{"hidden_size": 384, "num_attention_heads": 12, "num_key_value_heads": 12, "intermediate_size": 1536, "vocab_size": 2048, "positions": "learned", "weight_decay": 0.027, "max_grad_norm": 1.0, "schedule": "wsd"}
Each number is 500 + 50 x the weight over its row's rms, rounded and kept within 0 to 999. Layers, rows and columns count from 0. Numbers have three digits each. The size before them is the row's rms in percent of the matrix's.

# layer 2 MLP up, 1536x384, rms 0.193, rows 1480-1535, columns 336-383
087:489524461422503490502386474467516479495576498484576523506470431579455476449523496568576398452496563545475542437503549519543462560421529375524509
090:501491449529510484435532492561547557456450496403591522574532515467530574462494479543405368500544539498404414509462511480522454505478532466480508
102:490545513563440401467461487471550454498508440539463449457421423468502571545507462494510473480535474524524509556494552439498472626450445512559478
107:458507523516515530504509429415545519508564508470529529569397605516448436461464531527511535522519437531456434529463477504481470527460521514532436
121:577457551466480537610513528424455508530478575419502507532456466499477529430549607450361453500537512486527422434379546514453414577467663467496537
073:490583492393524532483383444411515458461515480450587543485444537553514485484510496490517433539534457450505532497513519536486425497417576545575560
120:496421528503529524486445505487505494474566386484506530584447504491513554481595425522547418535540464531545478528570659472554517609485563589499501
106:490449496416550566541557512502568510559487458619524448504482513472545528423491546483420505440474482439491413517564442552500548519424416535523429
110:432539515464502454498510475522485482489510510582494512496468505543473500494454597464495523396452505514544573456511453610421536550494484500460452
077:452469515447481429509523579503517505493458494470514563561430502538493560467540564564527499425482422576491478514428565448474533491482354450438485
103:432522389527565547588549454482490498478436549443531517543412571487517466473484588519439543545511584593457562523568522500582511533554500443477473
090:496483529416484417410533523470492507535494556511474517466566424578460547530448500580509502526467465534568506499498489484526522505404526498562445
086:432589491507530508468548496525492574526549456594463571416569517548538555495528463498522517504489469437562490489434486454569648533478470561481517
083:506504416488494439445418433550487456466574526529588494538603469530453408489464486575516528490462515460476373555480430460456483408499507417503557
112:508560486494519475421500443485505554433527488585441600508507546548514575550483473509523465480490540545558428511566469485382473538417518556455524
093:485474523499518485478608567465620458491497558502574432502455488501515485487475529500565535482546473471592439430585466546440539499558523460480515
090:376531487434639497539459489582387510528561502519519566407523546481448509531564544434546388453500466469546486539545545489439496501562525515428446
090:483516592496459410396499460410460481510532453585512444472528374490486474625552536601518511484425520455540515439430575580461527449382475578528538
112:504558401508561540350481513498492590408493535515526529486474539530526500523545494543563526516481469568475449500560522476370430481519521545450540
111:453417555573476485534533504524460397416590580488567527425497494478521532544476616403508559488500447510579536505539375510571470485446507406540528
093:513492583598503508510476471447436493477613510534520432574571440445472506411488566498515560501497517387478450515542479608485536421555509510550549
098:482433463484449546437524601426490534547541566499444619496515444480469498578620500422561431438534498496455476507488488472508530496474523461451518
092:547443461529536473513434502528550478429523463525569557513493494438542439485525554569464517441541456466471522514532493497452550494416570418474456
080:498495573423416538498536416537512454576512439521485451532509478587432529502521560519447540507411468465525473650479495531522467527490542445515454
085:501433540530572474534455432532465494460466488476555495524508558525467520498499467538529489412616523594544496478396442536443477471564433470461525
086:513514539644473446557484463501465519515539489551482498526487496471544491502505474468438473441457444421614459500522542489431464365507497540451527
110:498489465498512557420527579507525535518454452487478505422571523479521465429389604497511478448463564458528498481456506510506485548449607594486474
099:410454510488486596517558552513505550520433438433527533451431481435494550467538523534476595537569568585454603522501558510519503574411451468466506
112:493461566515547478534476583550500599517512497461532416536488528388515476585455592474477495419531361487493557522469559493452501519469497424536483
100:473592419455441551509590407419579480377503473538589611489395495591405518512427420557410505503498463424526478537517490478523411431501434533542483
116:535483453537550484428458568627507465493552486496500482504438547514580453454483477495438437593473531493480552526513522555465447529547563539482481
100:577439410459510408495551413587523562498549452514579416581581498515536542552415504468470456553521490539553488510484534452520481505547527494432560
106:472395487479393424489512566431499567556504580451520468490533326505510428424533505522497459508540460485426567550564443530541558475523394621422563
108:516391475483473466550460507462436544444430419490486484461465434396524447545465562506500514561483537601549485478535439453477464522425510533530426
104:531533446562634595475510475426399463535540500526424533615420522508368529563468456555501446510530618488513465511491596443539545582478567434515403
107:492507520505491558551552469503399490440509399475387475454535532387478523541497523514432397488489496512476546486559560531516488516551566544504475
106:473406488458435527539588458539554435447497520514428427523447584430465506416487542475573433471446551595553527507481500442442522531420585508545506
106:509447476490476545397557469485551488482481548428503468646501588517493506632427501556561559522425546435406418532499517493511418536479486481468499
116:516531479444561509426576402466516391484519445480548603415479429517523518479499489516493423511442502427435447439505521473494521487493402425494530
125:435541491534436505506426540464427472500531402429514666452500520487446573433498544479496498476570507471485525575520413437468564461490548513586452
086:495472605550481535493435467518466515581475476438553537498503518573360473414471526549481542471489499435549435443441475569510520622509470496593476
112:521442563437545517489606406478571540542463473474482519565435488573456485555545422505563486551492485544565492481503541425497485591562476489590449
106:375516518505550467458572539437537551403482445472509525405514533441519456496499504456461501543548523517497461572555607494458419454451500505593497
102:435507494493508526558413564532527472474641495433459518515450567466439467510570468543439428476509546520524428543520566514507512523438533422391528
084:476484474424455568525514534532564669483450495560482493483511417514526507448440522540497471504508498511491454530474412535530518559509560500552472
103:444453526530519582556480416527447500522479491433428487500512571465448485491475582511500559472409493509560432470421438491499471448499547509464477
119:458445501413508545525516534398461431490527510453488563485467497421514370504534509563536528490486399483378511432461469573509532529428424631539535
113:512511509453440582527579419520426501565524443492545431474436519499476505544465490470413470476477566559517483515524536544508475414522538424461517
116:562520473541506457520442462484576496401373432533523568500558444537484439464433503493556454635496493462484501491468506526459581450454443518519582
091:442479580419496574550362494505565543536571408508517560441562519488574508533527508555574504535488335569503426561485494541493473502492488475444524
114:471460516568499506448426463487466528497497564498552505547491496574540475504513501471566476424602586533506436425481521524418458513474566510533520
094:563401532508552483466462507464448455454437521561500464581431530585497469554431528414478492444520561567539450526399489443487561349594472429510422
109:480399504533575477531478519537535494542503556495470496452462562526559456442471550478502570467569463506530523530493420554501454407463600599560510
092:455411494509560580436482537472501573508393488470548522499383568536568460502591521517519434466519468394508475501461472534444412518566563504426537
086:391458528474501547515513453557474418493448494483415475473458485550458490488606541450482524556525445550519489507496608412457480416467507561442458
099:418499464443511418540498553387502547547516444414562618453502501549499440482487487500538450514513469473513524466375494454479513565449516518488553